From a checkpoint of a small transformer trained on Wikipedia.
Training: a variant of Muon for these matrices, 10811 steps.
Each number is 128 + 32 x the weight over its row's rms, rounded and kept within 0 to 255. Layers, rows and columns count from 0. Numbers have three digits each. The size before them is the row's rms in percent of the matrix's.

# layer 6 MLP up, 1024x256, rms 0.221, rows 426-532, columns 0-63
103:105118120100146088122130092162035117114165139070135144168150163176111097106139166075088165124159143079113177109123135155158093140156099140114147094107114179150166104107131076114122138127142106
098:090111125127179175093109123220132121073112110097155189128119140162098125109150121147153135124081129121107135139146178120182121123173067088153088101131096126141138157121139106155067107152099151
099:207158125136134134089182166024141144185117142142155144109080159130146120109134130119159162117081127140118178147142097120142108123114182160094125211137154123108142129126124141118121128093192102
093:085092095132114148165108138149066095163094041101120150101084123146130211101136183156176163104103150125154083122038170058153173090089168103116135145170150079092131110046143196122147134165134121
093:154124119128086109095104159151149112130109108111126108092090134127126132122123150159109172144120177111117123073104122026182110136143153120094142092100145140075155033129216114098156113122097119
098:165158110117110126125097135073159069102108139125129108143156141132099143153142074131119136147121102143154084147045104173156129109113082140141134102123115106169156102085152132083133066053166132
071:129127094083130112153140071140097146141201166108102159103192111135109098127176106146150134187165155202148122145157112169153084127149136147031114145105126152171112183133032166000141122092112143
100:119138136164121131128103143166177077129166129110148075122110175121066080119126078165137121104179123157117145096112186097081103132097145145134120168114178104158110143135074098091126131171108131
102:165095097137123098156122127117148143098192120092126125127078142148139156112141122166096113104152145151137095083137110155168162147198127127158132111122149180093195141056143149163184142155107132
097:082102137110081092162062095118121138133130140055098175169140143181068113146144140115158092162140161153142180157141165164165112116153167123149105169078097148118144124106173153121096129083071121
102:128113106171123153081072104097142160136144108116055077118120144206117105112115140139182120038108080146134117103124119122116158126179135135109089143108123115190140109147109151149078137138154207
097:138141137127096104151096130137116127102102099116126129131125096107132126117099127142165197094160132139104162093137092152062206081134138107081134088061188138107116123113132148157100140108115177
106:126138112104128147104108132111034140157115062133068112114061073094109142107118115183078129118147109112137155115130130140117178094118061154130073062097145154132075193137148144094127112142126147
097:123154125161179134110126126158143157120120114096097083111196112165164136133101201091065083133078155153161161133097171174127122157112092108127112143114062121120158150141089121170093117131149098
102:130111159068139096156148143162141127143151104132095146138062152129100084155131216115124182125146088134112160160097149130151116131096067149085111169140103094137120140076131075159100093140207160
100:106111129066131141133137115126078163200084156107151115132126115127115107073153120166144127109095123162121089116155083139131142100118193083086118162105132179082153134152134150137106209172071132
092:129145072166161100210157140127034106080097133132128097193109121122151098155126099154133134127062103115137087099141132162179119101127082161135115177159156110100124188097066046113154118037097117
097:143097159143075133082105158095128144110114139068089118116114168064136118112175201129104108106129131117110158109145127091079107133093178093129154195102156143104079090105129081153211123096142114
091:139130166099103131152157095182105096136118133057113112179155136131111163162184128101088137107132104088172197144090106085097132160085146071103112109145115180142140113093168123130114112122136106
109:140125086075117095177108185134157124062087077074086079130079155174139151171101115111126114123149174142183085088102129079072147137126110141200101111108101192105134148085135113149087086130169118
102:159101108100166064116131177107134142154117148142120069136142090089175148120113139131114142085079088134103128099169188166133120129116113072088077134152146176194139070120141096140127139132094077
103:098085173104120149131116102140189100111170149087190116104126120114092073094163097085091133162168126141116149112119112093136149118140077138126127158119109097172155126162129177086115161140103102
095:128220121129132103081161096122155215094125160094137106182146159109169130112136104081158110149123141151115100124097118159152089141144088107103092137138124106196108178140108121093121123102143167
088:108122132152126126100140092201115176093106123138136142115144183121086176139084188099102153134060102110118092076101124111095131182123117120144105183107106124126170122154119137143105133162123113
091:160121151171109155142119151113038109137175090099161103118132157134132136079108094092136051157127160142115089090140137166105152121174147193098121106081149121111168135124125139110160131083176108
102:144143192084232044196123055152177149139128132192091101077121146121142069130103116086083136103110184120135162067097100123152165124164161095160175149147092169152132159150148104141154076138106062
092:078091146131141144146121108053103084109122098112090200092175150131137149153138164119190164079082082149089139110054162071131111097113097167162126149158086150095164160129120139073052145191182126
090:181173255099168077103190106159214182162150137127070074144161102138123146140112116149150141190104156077138137147110125071168114121085134122142163138135100115128079111115169170155141106131112149
105:083146148165155131124073144100085164172130134200142171113086095095142170167062172159137098141126100119129144098083113100131122114108133140204140168111155131110127102133116132147148124143141120
101:090137181164115093076124121194088167141145121160135171125139107140139066112195142155153140170140090117138105131114124152147170179121140030134139155125137127108123132178150087107124084116098095
106:163132110134113087169088150059101152112082170135181128113117114079147092133226176110150091102118119114123132131100138079110111127094095129094113125145148148156085120151076147097218138105087163
101:175079193061157124121062090116136141146179100130093163150182144123147118168128162091069052124117142096116159098128136089108140171133111090110104140170143105120137147096093138138130121140076095
108:116121127142052116179185176096111114136129136124148181057191102088114135074160188105143155159116086136123114105149088139148181174134138090139135108119123113092184138125144175141162124095142098
102:170095076106167099117123136173132105120165080124143139167137183126106117075121079175134111108177118173136125111157113116129108210189156122122114111106143109157124083065109128140101116094131130
103:118151152096072110103191100142162156125076085157129148146116149161149139181097121179124099110093120192213124186126111178149105140105089051156163059163089111149042180122131226140138140074108124
101:125168147057120049118100138152109100157124132101123132115198136156067117113152090131067109218128171125138145135117099105151158103094157150146147160149106103118175149082114104127145177156149131
112:110176078111177138086158112172092130135162135139215142143131168111130153081182144132141172144207095159104138078050126199066212079153086086108106101147091083135183132102098055150146109109144089
100:130140126148065098158109135172134057082119092143018103176126094102107164162163100061151180161179082109145142135130183162119092138130071099163114140142100064092133177125107093165181153079147093
103:234170104172111141080042155169101187176125172105148140147122119118085161107138145104143176164140138136095114103118168129127155129158119145107106095112116093108130171177091156115152125163130131
095:162149164126112136091135129112095087100072112077113097162193151169094125130100175120132085145099109083096125115129149095131096135103133118138090124142135108166104101109107079076128117061087150
097:142135120123172082109092113096135070164112163177091122120092100121127132066118129140131129105108173074071137161119123139080229104177087110139133174094101053147122096128129169184148109119155093
098:166082136097152147069121121083133087105169120106119175127142151109233132072077142106200140055126070085163092079126111075120180121079166157054149113126140093141129107092110131129146129138135092
098:161094087152170103139100145141133146108135123167107118049126080105127190079143076098094151080158086106171118112165104150119067096168133165152152193178185162151142122170182127128142086155130111
097:149116166133134140127066132136121183156106175085176103131173136110163143122121110174098089126170133148162112119156086125117145160133089119138136113127121129149119126162094123113051116162125162
095:128047107047085128133169090151176120116105097202081143145107105134155071104124092114147161091112172127132061138125135108159085097109123217093111109126121112090142128100179112133106081131092108
101:093095146096109050151175080121129146161115121104114138255155103140130179136126108113167177126174170063099141110097143155088134158155158134162109140115127162098146161145090093058111118144140173
098:105154174237094073138128158147126070115141095169142168116173165141179098096168184109103169135114166154100080164126127151103066165142118160122112091117182109152083159176128170184145143114187099
092:100080144181093156130088112086153023092097142195154121126142104130118096122090090096086156147138156142070144154120147118166157074108115097144137182059177182125098129122113126084153126134135146
102:151171152114112155138186178161146120118141114157096125098152109185090115063149110044143159188172149118100106168161110129144111203126141128098128180115168097186132145143077126095160144075194163
103:117118095156123184071125164159098152100143127154125064107123068121138101096106155117152117115144148171164158132090099149178078151167141189082128100148114104135131087155147166088143120088166107
095:166152047078120101064135134127119177169121108127128095124137127153109136142163125115093190092133135106158132143136100179091147076106175135166167160164123127186175128159094099113111118128123083
099:094119080138159103183108195110140197127175174165137133173185127108136172140061141089123165200117147124074127126077146151156104162068115161134102140159143155113097142143155129137127156117094149
100:186167091119188134144158140070128188143153103141145116118128075136159146154119110103141114121110160175191121115166168117150150070073124086148112135144128177122121163189183124156172096190132062
110:111117102118120155095153168080106050179144141120104126106150202219135178161143101141125135087157211198128135180095119132086111141108121157068177116169143133153112133118086092115126129128151177
103:111163112109185147118141149130183110158145153128141137153064165128103103093110076123135139078177122131178140105159126122149106117106125144219176118156110102103091087127142185130102075172134122
099:114156125144129105107097161098149096186122035092124143091115157085149107114181140111130135103113135150147182104042138132131110106125170183113142156138123187135176179073117125123167054119137136
098:164155151167131109125154088202111141128113104158136136139136114150144103119122156189164159081173129092136193143064075114134140185101087093130169130132160148189127131093153147120117195135033123
097:133123099121121140179148169121116118166138112171133150161110099140152136109111171086156145102113083159032176094121086104066163090101084126085122150190085116077120060123156088127128149139113112
099:124099142126091151080153087066148142106148093145088104105127104156096104123191103173207151138157163126085095108063083102130146110148126156116115149116140115128049091131161182078177159147162134
103:105099112119121132079125149106109170124158066099099137104105031116100100090121159147138113157131164115102153078134119107082121097107168086107169210160128145136085139114101103165152172089113134
095:177112114189083127106103154167167089147150185043158145111148132144127105086143050098164101118146148068088116141193123148114189156119137129139077158138151152144117107147113200102097173132103151
104:122128086125118100134203162128111096124157119093050160122118090148195125142175093142156107120149166148149148158157128136138123155092109106193104110095066110127114083173124057148113045090133090
098:179145093103064063143164091081109129109139097172121150110111188088100133150116130200138147088200151093109137134102095089140165066098098085075145114109129138131192147081129147102142154047135157
097:121177047075099060135080076165124132128114110135114204149132133188105158083099122162143157118149077168105124124111137152146135137095088117091142097078141124144110196147081152192108144159117173
107:122117119150071089192124084157065149160176137139122158120098143095120180145106130146153132099122174145081165114164109135154136142109144130095130065132168080134110128118140157107112155130054122
105:055138096142127116104192120145138104198119137082117161136085066106149141113143102136110193179166070120138104120072137089079124109125177166111094138147143106176142089101130117129098091151124122
096:126165110171161089045095136109087126102069145163100090152068119091132190141167125136130124106089188161161131189161112105159133157130128073170123064083141166075115135110066101145184104140148034
091:088142135188184185103125160123049089087152128147132148181088145125093122159077109139159128116157174108157157125090138112191159146110110119164157148198121096096119147169159165070141115195071109
097:123075143135161137174108219153103163170164082114096092106131152086205154105202173130099106090150128190104151159089148107152069117141151127137127149151097129116149143145171125111144068121167072
092:130101122129054137094148107117137125123125101099120155168124126155095115102134111116152147087110165120103205166122128104156129135116131117105104110142143179101121124129159186070131172145090107
105:123111077085174123092151187132132153112135136088070168128109098113113112139145121139164171109140119107172155178136110174161101163186148127117117196101135178066097125060150116137117086182137089
106:145106088201173110129101148118077162137137182164152057168162129192120114131198145133155150121151086155103100166131071141183118136086147128040162090120150105212131096130086118123124128128128096
098:165104083138155159134137099100149147168064114111128139161098125098102134084120078151152108135118122151167126115176144106126071097204147110119120112153144116111175103107164142085125208123128144
098:158106122138127065126069125145118091100141120144155103085193168095153106115145112137153183098145149150167105095143097124119172114165091107109093150095126186117157160165095092098119128069158070
099:146126089173175113155086119094147158159122121181106155109102149186160133104159106099080155106193143115164193157151135163102136134118165107101105110122105163102114137132102070151123088120104102
107:104171136159130121204090139174093089153187123101154137177080143104062127177156131098151117097200095184117156102117107088083132116077081106089152103140165122164093115146115138110168179168167118
103:117172186136156067092137104111127144107161104133124139114110093129157203043139141098161102121122185156137094138126155114038137089109143095153125160156093150153231138105170151081156116064063161
099:147179120071161124126093146158139100101143148120107151177144175135115131160082136102168088129102117135147105093096153152166184088157076089086130129140153181061132145075142108130085131200117161
105:142072044125115167134091093113111090118152151135069138181112091203140158133162177143071182108097121112132160152169146136160082134085112093142108131150172106183178128131159121149085094083144089
099:130046195135092069085114152127136169152126130108125103116097090123161143123106125070139153130148173122176160130130122094172109104126119157172112140119143097115091140129038163162116152129172116
101:129138150193115118100122107195128137092105129177116141142176130067132118135173125181151113135146180183150144132114118133127209115119092098110109157104072205129177077137146123084129088111149146
094:132153117126155082145114196099102121086097092125144171160137170141098185094079110089186086097167071172130059176173089131143092154164102143130113105144145158091157184199132127159179134122109112
108:110174131158156115226139136130093165102089147133113133099121052128114160115110166123124118146150191146120132087047156075130079128120115124103143168149083125102109151151095151057089068106151130
099:124182084173154133156165175133077122111085159142130077181111105142104111182113113106104082029075030156104113110159186101154094116165166129115105124159157114101128112121090132108130109183131181
098:164113092113134141091168109071133163137118168099197108143117122146101088191029099142135127087101093087148099113077148161133123137186117080146137097104041102108055097154089158138128114169154123
112:144109079121113128110123091129100092085128147121146159115174128088128128168157116153111119069110150115134094099154072160133122164109117093150130112126113124148173184110119200156149107179117132
094:103112123097194151124090156104114140154080091103120111108072101107138158084166070159125111152168114144128137116182114154120099117129143085177163101095109152152220134101147124144145079125144200
103:152105080135112099129125109134114096122125161102117113178175163128100143151171127144060058122150131080099104111105122124136090174171136095119104084168123117124145118088122159104158141105114134
101:118083151139110144169058099127134096141198108161127161104151129089109142158211115141139143131168148164143172149129113111092109110150094089130092113122143108176146151102159058146090106141160132
106:179134131057119115138122117169116135068143121149163149076087081116106144125063121178161139097131088106233133185145122142156162163176166140165151155167144101100145159169163119147138072095111107
097:196104144126119079134118125154126143127114106137159086181107142140170197124147146127130108179127187103133099098168173177090091133133154144135143143159176152127191120109165153184127171089100114
103:124107174141164081145094127122100117059138078084122093141118193149128147159100102195144149132151157108126055080130072106120119070114148153159128176112129116167155082134107134122163074096129084
103:152130184172080120085140133098109125134121132087124153177163112141182125137163132109118141117131178108092172138101151095170150120114160160173177075116156129112100137169117156071105099156107097
091:129183143080155205163072197143113155161169123161174140183148131137156133086157110119151105168139114105097124086135150149146124141149133137205139078091122106150101147111083128143098094180101180
102:160140136049140115160126133142119100067123101123117065162154129202088116109157072109192095108159098174167121090159110177131077119129134120104166110116168061164152123145112143097171139178138090
101:086097158174081127094076165127140140157104160103152109121137122156144127140075120170160117166186155148117087129181081122126126163154181160171135156128110065192159152083109139134080189084113104
098:113149100089145181101154151156125128093106119100136152129094058143140099069171101081164205096125096090116138182153108117129163088123083092116230164162117061089137164195117112099095152103113157
101:158100123189155136057121156167100066165090099160122171091160159114084104114187133076116086143140101126122088140153122163117093137132095132115117158109120119191170151142061084154151140125097107
103:106115115193136042123077186174132075138218154118117200206122113083155087129133136135125133177105147085107110130083108143138130097144147103161145118114152145088174081141134176110099098148081148
101:210126142111131155160122136118152096127110103111091118120102138156153152122120134164177166163120139144118191153136169217124079127133127125122151091151091135129170087119127048129173095125120078
095:125154139112116108112139083134061045190103105102171138079151140151116126191157164104125151181097157150136158157091074124095154171100097119157131158161085105133161145129103112134136088116132078
098:157160127157123196109127147181138111186124141147151109155107126118135066141160135121192082153079154130136127165109115170075144095126129157133148081121089121160102120169142150144111086106163138
097:130094102116170137142155052120128076150097208161137147139101087139135091104123172105134147128106075111113154131136138200158201033134076142161117171105174108117099188131096142079081094165161115
110:172086092176140143127120156126103103092129134157134110076161136172154148095146151154121127110133198086096128162075113147089084068110115109090121087090125178100200115102149141139137126147081182
101:176107109174131113136108086127071132128052138164127164079121117134109144150072101140110073099172100089136081125120172167198124167119115136100148150084133098089118100154172115131185172159135164
103:148119084152107122165166167125149120198132145099126136138159116118129131122167085095180118123102180107084153076155119140108115145129194105164125094130122120120112235152140116086099140146106146
107:165079172142123105140141132115154160099135079160168091096101105071107119165121103117148147171131128168031062170147107195157113179066026125106088106178088126123132125167127163118091153163111141
# layer 6 MLP down (transposed), 1024x256, rms 0.236, rows 426-532, columns 0-63
104:084074129133178119126133158160176108133121162147111113134124044081104124102052111101067113185111204130148136122151186102122124092100091126181110090130061106149147121131148141108115147103120147
098:121076203163072096070102126134101131158139177113112087104161087159141092157133108077075123128184133167125162149150113128132118125074153146094147123113179161127100090094147092132126153070170136
095:149139164077085090201077130164103148149119124112170139111125089127148155117097188110121145116169133111125099131123093149132102119149107172134202102072149214123175098175106113136133162100110169
089:097160092132148160145103089115111162098177130110149114092148175183106165162163085169103180092104136068099127191119118149122149096105171148103141102107113060158102164097095083134090142128063100
093:124082163070143131138088169127148092114085137125088094103144175094149153182135144171168117135130118138160108134121083140164141118117062119229171180132128059147091165138117083117140128123150077
103:143096093132162123114139132169142128052150121114165111112128190143145127133193123145149140042136168118096224127150120149195089136156094114106150059180099100077180183134185118169105134168120096
133:116140168178085134143123183074158087132068103152144129114090098128158161117072124136123137097136108092118153109103148091138182132095125106191140116160111117102158074114203075215083137149122091
103:157196212151053107144052132097149104143145102114127209139164131084057125084133044107135120191150140142112123113152189076112176202140111116137141152071139171147101111072106155105128104112109119
107:135120133130070129168153119130112136135101153144125145119161067093057155105176141132152181154100145143129146134168151154107085145093166154120107184176088143155159116146126190050110090179151112
099:174076104166138158086156107099056174128139106183147072117053128122114131108119134101131139190195091113118125124187137141170123121156144141152156131083114161083111077142154099130120168155125127
107:090110156169170122149082140114143104134130147158179124141108119094145128143134102116152174138136077108080149139124041086192137127150074148140173140155102172092133210080126157139139142095115065
109:117140106124152148114159120140108141171121138149072160135153139132108145123138111077124113149117063111092154186117114147152097155130147132155141140159148086161181152148139181132182108145089144
098:115130163101104155138147130113128132103073114125100181111093127197102177174093092179110175087090098214151119101187097159141096190160163142094102118123088079107131118100108158137139176167138132
095:124091142158134157099110118095164162090162125177126199210105125147113099176164139206174112117113125106090122139109126152170223080128121190099187118112132180112116138171168088096141114164098194
086:139125144125121147134081108163104124091115130100139169070166138158120134145109119153085118176065090096215146093142080148153096117170150131145139129095113151118102180105128186099111108104134160
097:167066115175173083126118169157167139116081134152111099099175097164098137077101125054109097084077153116142187116114162110111095160102093117082109152181132142101093144121135215130162170127183145
104:121131087071190140132124091100139135145137161093117171172179137162078089130143142128102157099174161129086142131068127157112146127107161175095063112114127126109136074106162108100123180108086119
094:160166133119112044146098140105125129143119099105138113107156106158101118172090152163102113175158138188101152115105116147153165161129123118112155085140074154175087134175068153114089162140091123
109:188158102072215099173095066134192201118150126122128124134119218123158112145131119172172185134110103138081104135141118098191161088135178185083154117170131164098200127079114090119116121143053081
105:117079113179155145160144219169092072192101133141134096125189183118118151088151150147141158130121166128121126134154166110180148153147102119201169127165118150113134181138187181108057212085085140
103:121186191140101091114145095137128088157138167132183122140109134154094090136116124132171078104127086096124080111155122146155154141114114179125103098117130097168140062174147162122124174084160138
101:114124110126062130186171120142087140172121096119134093072116151156155159129088172106116110131124126119135153130110164189133144090120127193066176112100094152134095147106087114170154084112096183
091:108109159152096183189171193112118070173151093155098148139160073118122084131118132144157167160121150144150083114165123137162151147063156100113137149121111088073106099124114120195099095116120159
103:144111055092095085155127162074133051128127105117125104096113080152142114130146131118116116050139068183131140117157122073117121093167101118099164079124171089127146109119172173172082176162135132
102:132134152107131093106110102128188128082075113178138107124152115132129099079138177149129145170167085104114121150164112143133120117103076159163164070107119126104066071147139117127156081117158177
084:126127108114104160138113103095082155086137142067119158146137118106111117140138136188041117171168056135182138140165162171129153127130169135119122043111110085151126153189204109112073173079152183
092:194184170090129121132137106120092170127106136065054141061094162118085106154132151154081113111140095123093134110158069150118013130134139124129127115106117165073100125153098137137154133106161104
105:136120078081163084237037132171096087100159136136097106114209105134091134172202126132101148110121105170137123084197138142135092166140127156104144126131180121117134117172082122098117179106155180
093:105108149092117124148111074168067130137160124140137138122123188140144076101085141144138124115121140140141169160180164065110119125143168157144161122121170150128114103147139144052140111075071097
102:132148136098232156124114093135165097115112055128095096150119105208100094120136117128146085101102074168137076104125136106098145121161118123164097107128141135107110200173102121189113148056113133
100:106107108154147205067104159155085108144170121113086153147157148134127156211161149133051117135171116140223122131130135180154097184102082074077092129203152113160055086139102165131129153166088185
101:113182143097061118161156126171110108090097135109158078181091194154105146128142089232124127132145106159061124116112167127167108073104118194120138088087112152156178148159137109112141178057138120
099:092145138126129097064114090129121145173133129131111104112162148117132099067129121150106087083135111151131120122078162196151079172106122096140112148099156111087137111100082088075142135152085170
113:147073139122150215137132132127184115055160088140078111116174117145165146182172158082145095111077082086191090158145103128106135126043113107096147095106130131100144073109148141131119129128141148
091:184149131163173103192112143119143048192205140060064123100135118113079134093114184143078137098100115183115134112077117138101126101143147123143191148122131109091140037090085160182077102150145137
110:126120203028168015108135081180163202132153091103163146091142142180159080084117102161086102165168151079143127207119146135157131102141090148118121057101141132166114116118105097136191181112167111
107:107141137104093134207112142161136124155136141097107115097161096077171106116105107180112186157082176145097109147112143122117091113087137172086183121104194135117139132070109123101117126073177152
095:149152145130168145094201106148158169098117183139123153118103113157099112131163138105092121108104096132145164069128140073114089144117107126117151137094093063136132070059087170160073148107066113
108:099120154186107143165098096103126057134198137168100137089158088096112178101092136070133168070112108088134118139114090158104075044086133051101171147109112140174119099084196105074190149096126175
100:119115155152093177129124102075093160156149134120143080091062091140180183136180130077120149129111119100116151134100125133173199088190143179075108159140120156142193193051067195171169143105150109
094:094133113097101127148139167174154147088114075102119111117121141143106110183091122085152102158174083117115098096164084115160086116098097121104137131129177151156128109046125122092157163197143114
087:084138152146133108130163187139079190088123127137075134103081164114108146127142092107086145065175155089103096168062162134135102095145088116100120118159177155171137169163106150164076129165050119
093:159138103074103126221124112097097111080136061093131094124127165198136200140151153142084153204112175119145137152158120193179137124111149157127155114108166118086131134119072132162096182140129127
103:132155109133155133152141083152137089123126145148129137119129090085055132138110081140143128153093091133138171127137079125125129073215144085116111096054164137177158131079132157086164234151102125
089:086161136180125109174118169188128146080152086096140132194152165096153120118098105116097165174114141178133049163132067103117155078160063146178163144126153211134162152134118110157150134118123141
101:127179176118178180060139154136099163134080154092096108130124126141122085145167174120141151134128173178161158129126169155190080151134122142100164131178120130156112102145214143104124154138157155
101:117143188124140140150099144095127232175114108189157159198095105056137087144063140135085071116136159091104171106152147083143111113132160119117121124155169069178190152112104109148131127135125101
102:116123119139151162196134096098134084104149138108085168135140112181121167110123111206116107078118126138095133130155172090144108097103161134087107095176123098135155129081095154144121113155142157
098:110110164126129105129138136138125114158113167135043146092107137137171089127081117143109089102121142122104184113168091109098105132170110104173140097130101163164106175142152118114158104132127079
101:149186058085151129112161114091131141109159087144096163198114164151120129094174102123126162096197132152102115150074075158144165097086132110098081172128195180090149126142150130164128158115166147
104:156143154128117140128063157150131102114073149181120135102122171145133139018118142104134122116145136124107155157148094134094124254136115140149101179099135141191120071114127136116152143113177158
128:067173087133173123119181064138104195143084103121094148129204154129159142146090069132125097214089142107137132114101120149197092125112113148147142170162133146112092107152149113181101098109106115
092:156148133064046171158147109079099103173097113085144109104118164131089126090135140150102130086120151140110174201173158135092076140131090144089159145142092157097122155074113126149139118133127130
099:199108075067121040174128124105175148091092133084095161168111125101132176139125147140135184090113083117167113134102145145056131131145117091125099179075102155174101067104155107163174137123149135
100:150178170003135104117131098130106141157133116171133123168093107139138107149146151070167112118170165137102156124097130098120167089181170141115114106146114101156074152149136122109103066075170141
095:059170128143098137113105161138104102128140189153174066123093161192100101138104188122124122156113183130135167082126116139090118070189065147160127136143130104157076094099132187227157162118119156
097:091141093148182155144144154138181093116137082079140081078158120166110127100052102130136166127101102149132128134129134105145179128114156174114133137111096127126142144116071091132111135128177095
108:045172185079161143094152147140102103099132142102170047140126124123208074103152131131077127133136151105105118136107098113116107111116129139120169118127204166172092097124066109200137171150148132
102:143073118076144143144121114159068157152117127109112173074116125125152107096158113160102074126126127118132097131155143162194169152149118155053068099133138120079194124150112135140109106123079138
105:147160159144081132186086148132169142116137128110117108124102136093131115116097088140091164182073060135129133103096106143149102091078097169080136110091127095095134111144107098116124093149148090
106:172152116111122144151162139097113161120170063128118107120135126115186111130141090172112173129122127131200121129114168110142094079106131086095075177064166053129110138094185102113178186148172103
093:158055148125136166116085119074105128176160079133179124150228110138120086111091177127078136118135158150121181123098161151151063106178138108144159132113141098145088157088036121138155152118177108
106:132132099124176131099114187144163129148135097131141204173157161075080153141198112135114119151147099163042157103141092159142150109115159169129142086150143142114154161126080137068167171062142119
094:143058171217145138159104171071132120178130124160145148128121124082184081131185144152130158105132117138127125133208173188109179118129183166158127155151170138167171133189199091061120136084102079
092:154119097121129102127130137056127118137143140081167094106169081225154219078159237237113130149123118172098112144094160147164157097173138129172148147135124104098140106076116115145095118118170106
106:145137163132135113138123126134053137148116068108199094123131133147105107112143152116126081094113107082151159142133146173161156125114076108084142097089134154170158163134165155155133206088141080
102:143153116144064112140126168140137122166180138097103161118125112155209074180120136137165113124134094156012156131089117097127104132163108126061135116160145124139174103149158105138093115095130176
105:170128124102156094133079116166124132208137122140077121116119175137168107141187094084118095077079059071127137126157141158099165117136048141152114145091166153221111156113159097094142127113157152
104:134148124136168174097121110186101100122102129164134155153136118137135112058113141143067164130115124129187145113144098184088157116141084126120153093144140108106132114125099114148081095091108119
111:136109144064195145083142105082089168092105136128061057169089163144104157108117228199106129147116138150146110147203184072111135145173136151078153132079135088130117151139083095121112055139131165
092:154147134154104175128120184179134131151074162121137140125239123102110080119127165166100180149139185119106140127144189113112093141130075116108094101138167117137144154097167152136142143086098112
101:100140131056076116194082085132134086141150088102159108134126134158196138127108071123114116122111108135147100117118139120158097155106193165070186129125068139169185082116152136150054136107072076
095:138166161118132097134117132124130127111107140142190148076199164069099104089144126201103124189134124120162109142098165120177113158107137133110142200107149141117118180111135105164097149137128097
098:080166128137121152123122178143134144128110102123128173151106066163085207105086152160103102147085126123127161147109169125151093135100161094161121139139160089069152143159101136137183137139129158
092:095147177146109068102193125136146066105120124137144105127165130145120102151140095109154101141108141131164127123134105104181103106108138111109117126130155063140117116137102073114143145161135152
105:174120105143116081134129134071135114114172098129094151163075136139126120086064129144161081102145154159124160128138190101089174145110170119072118092126164120127149105132158093103202131166183158
107:056167083110093100121143068147171186138158161113118050156155126158135068099127132123161165162104159142132138132149116108146140123084127132157123113074118162076133081170180086082181103093186055
102:116051173164121144108145147118095145184154111166161161158125047062140080105110091069118174131139161105105148137155158136086120149143116139153104137092094152182119127172089151143226115134172129
097:144158151173136164176134155131136123118119088129103141182081127124092153097141165126097135204163128101110135120149173136140174153077098156135167079062118137178104073140134117095090125162123126
108:115130120072132213154101117140145137141107127071111105111193110126105141086128153071120117110159124059136098125101185147095076161208089074111149158150115121119129085086084096140181086148149091
095:073106145098137176143099136075155117175081152101142155097118102143152104117157087094127127120180171100126114119096158160085104159094113119131104101086176085132112157076141088131127103108126100
105:143113096074194212119109058131144097164122124127171074167159094139105136119115127109153110096091131147097121159091205118165129134123106094123102143147143121130088133090110155093082135152135098
094:062145100136103091163129071045139097108084070080121134063139131146101145108112138127086169136118136105105141144135138110128140117087134113120132151075101167118154164124106144162110119078190145
091:113115141128131093122087088134164119116123153208129154189171148084139068145128134111179127120150132167101075117121124115136140140137157124105120169113130185111197098078076110083063159116127149
102:121119201083105110128061134143095121119114174082129123192135168144116153077188170118139113148201084091146173112130074128172158140084150150113097133078195131151083112090100076077130107090161093
104:144146128121132080080160145126103114109146100090090143139156153193106133169061144097148129150075105083105127159193135092042136076165160110131095168147125127132152133124100180123102166130146177
099:128104144067069160135141104112153122147114120151157104107139112115105078199167148130167128091121139129113120133107085074154159150094119115136051153165105108095140109139176120118152148154147153
096:089141101137032103177123108119121148140108124159088188092112119146150163160083165129089138069138080177101167136142128113160139119147168151094089123125023127126167135153135148087132134104125144
094:068162093136075155158179141090081118081086153061156115125106200160138117143161116162080128109087137170151079075157178126083155105142147128092171108148139096136100067108114130158152165083150056
099:164166106173103129151106064122139186110102083134153127129066099128113148172096115126137165154109097148118109074084111165143127111164113160095099136229166156181129114107139141100122168110134176
097:080118100135105129106142105113145146108144163170111089113155086106163111119099137123130104085167116147097109077134084165139134150064139147168199115166101247095122164118121076143161102082145167
098:067122122125171139146121127114110124207114094144156143111087054190088115100138123078138086170116101127176141148095115134131119066131163123097100143105113145132074142136140119135067163126104071
091:072132109088177133127145142100078124066120155146124134079114164114160187134130144104128171104090092141088122142136132109124068163145124089185153114105181151129088146127100122161085123150082127
101:151124121133216154172135153118153186097117190044171125114143145082094118113144114083112180092144168164151169141147127112170127158148175144134159103076163090156086174152087120148167130177094151
102:086113097129137135140151182149106131118163181096122097089101145059156109144155134122069139083128120144198107083195126105147118107130139105160145160055060184064141097193149127140091145089136164
099:105110139097082142206095137101144117162100173088124140111129137180143075144100104094088066117111222153112142109155138180084142165092130097143163161147134117142152196112121136107134121140101151
095:063120220148083089169152120175138086171088170197104153181133127126091146149082128115033109110135148115104148101158155088131142094098147123099119147168107103107110054098178137087117078184168076
107:187143147094153174086125135105150124135084089094065135189087122098130068172098152128129176114081119123159118129154077167169144123160132113161154102198117137173066160139154160119132144152183132
094:087138120124154134159099109110144112121106149110127198099127131085167069149074105188104228189171128132151118103127159164156125111138109074082145154092117150147112108163051126094147118173084114
102:138112155113124118181120141177109186112126123140142174110147138160123145065136102188073165131127151171095183127099053136115144185157142109173097138096118178118166097111115162164125118156135092
100:177175149111114122145065189083153131117099184132103169164065147120176111125145133086114142135138089177124123125096103125172090092167189105155156112098057119105174128154102113157120061176121103
093:124078096157111113113122155152137171153175123088121166169142154129136133112154112144111172122131146134107096193144094132069111089051141165144133168037171143116136154103102049112101155121116082
092:154120091130064102173090166129144113134212087156162116109159091145182136149100134138120135123103142131134092169090129105159098119156102122158112140104175169165160147089083146132129123142170032
106:121097109200113122153101097112132157159123091126108082195108126168144112101133132157145150114102176106157142165114169125138094166035165119127104150166106146128122133101132151146173110130143142
110:142136122125147123142164114155095057101117127152106134149105127148127080060108120083149143130125132174131145158147138087079144180148144140105099055151118153113044109119108187100131104129128152
099:067137156043160194129126111101108125095076125133028102171113147115137159118144153167106174113082120158105202132143107099118149114123147136136126047109141166129160173141130102149174138116200118
100:138180150081095151155087128176116125121128024103126112146131187115174146127192178147112092170084096123088054172159095107146052169115207183165138192097145172168153157098123164112105103104147133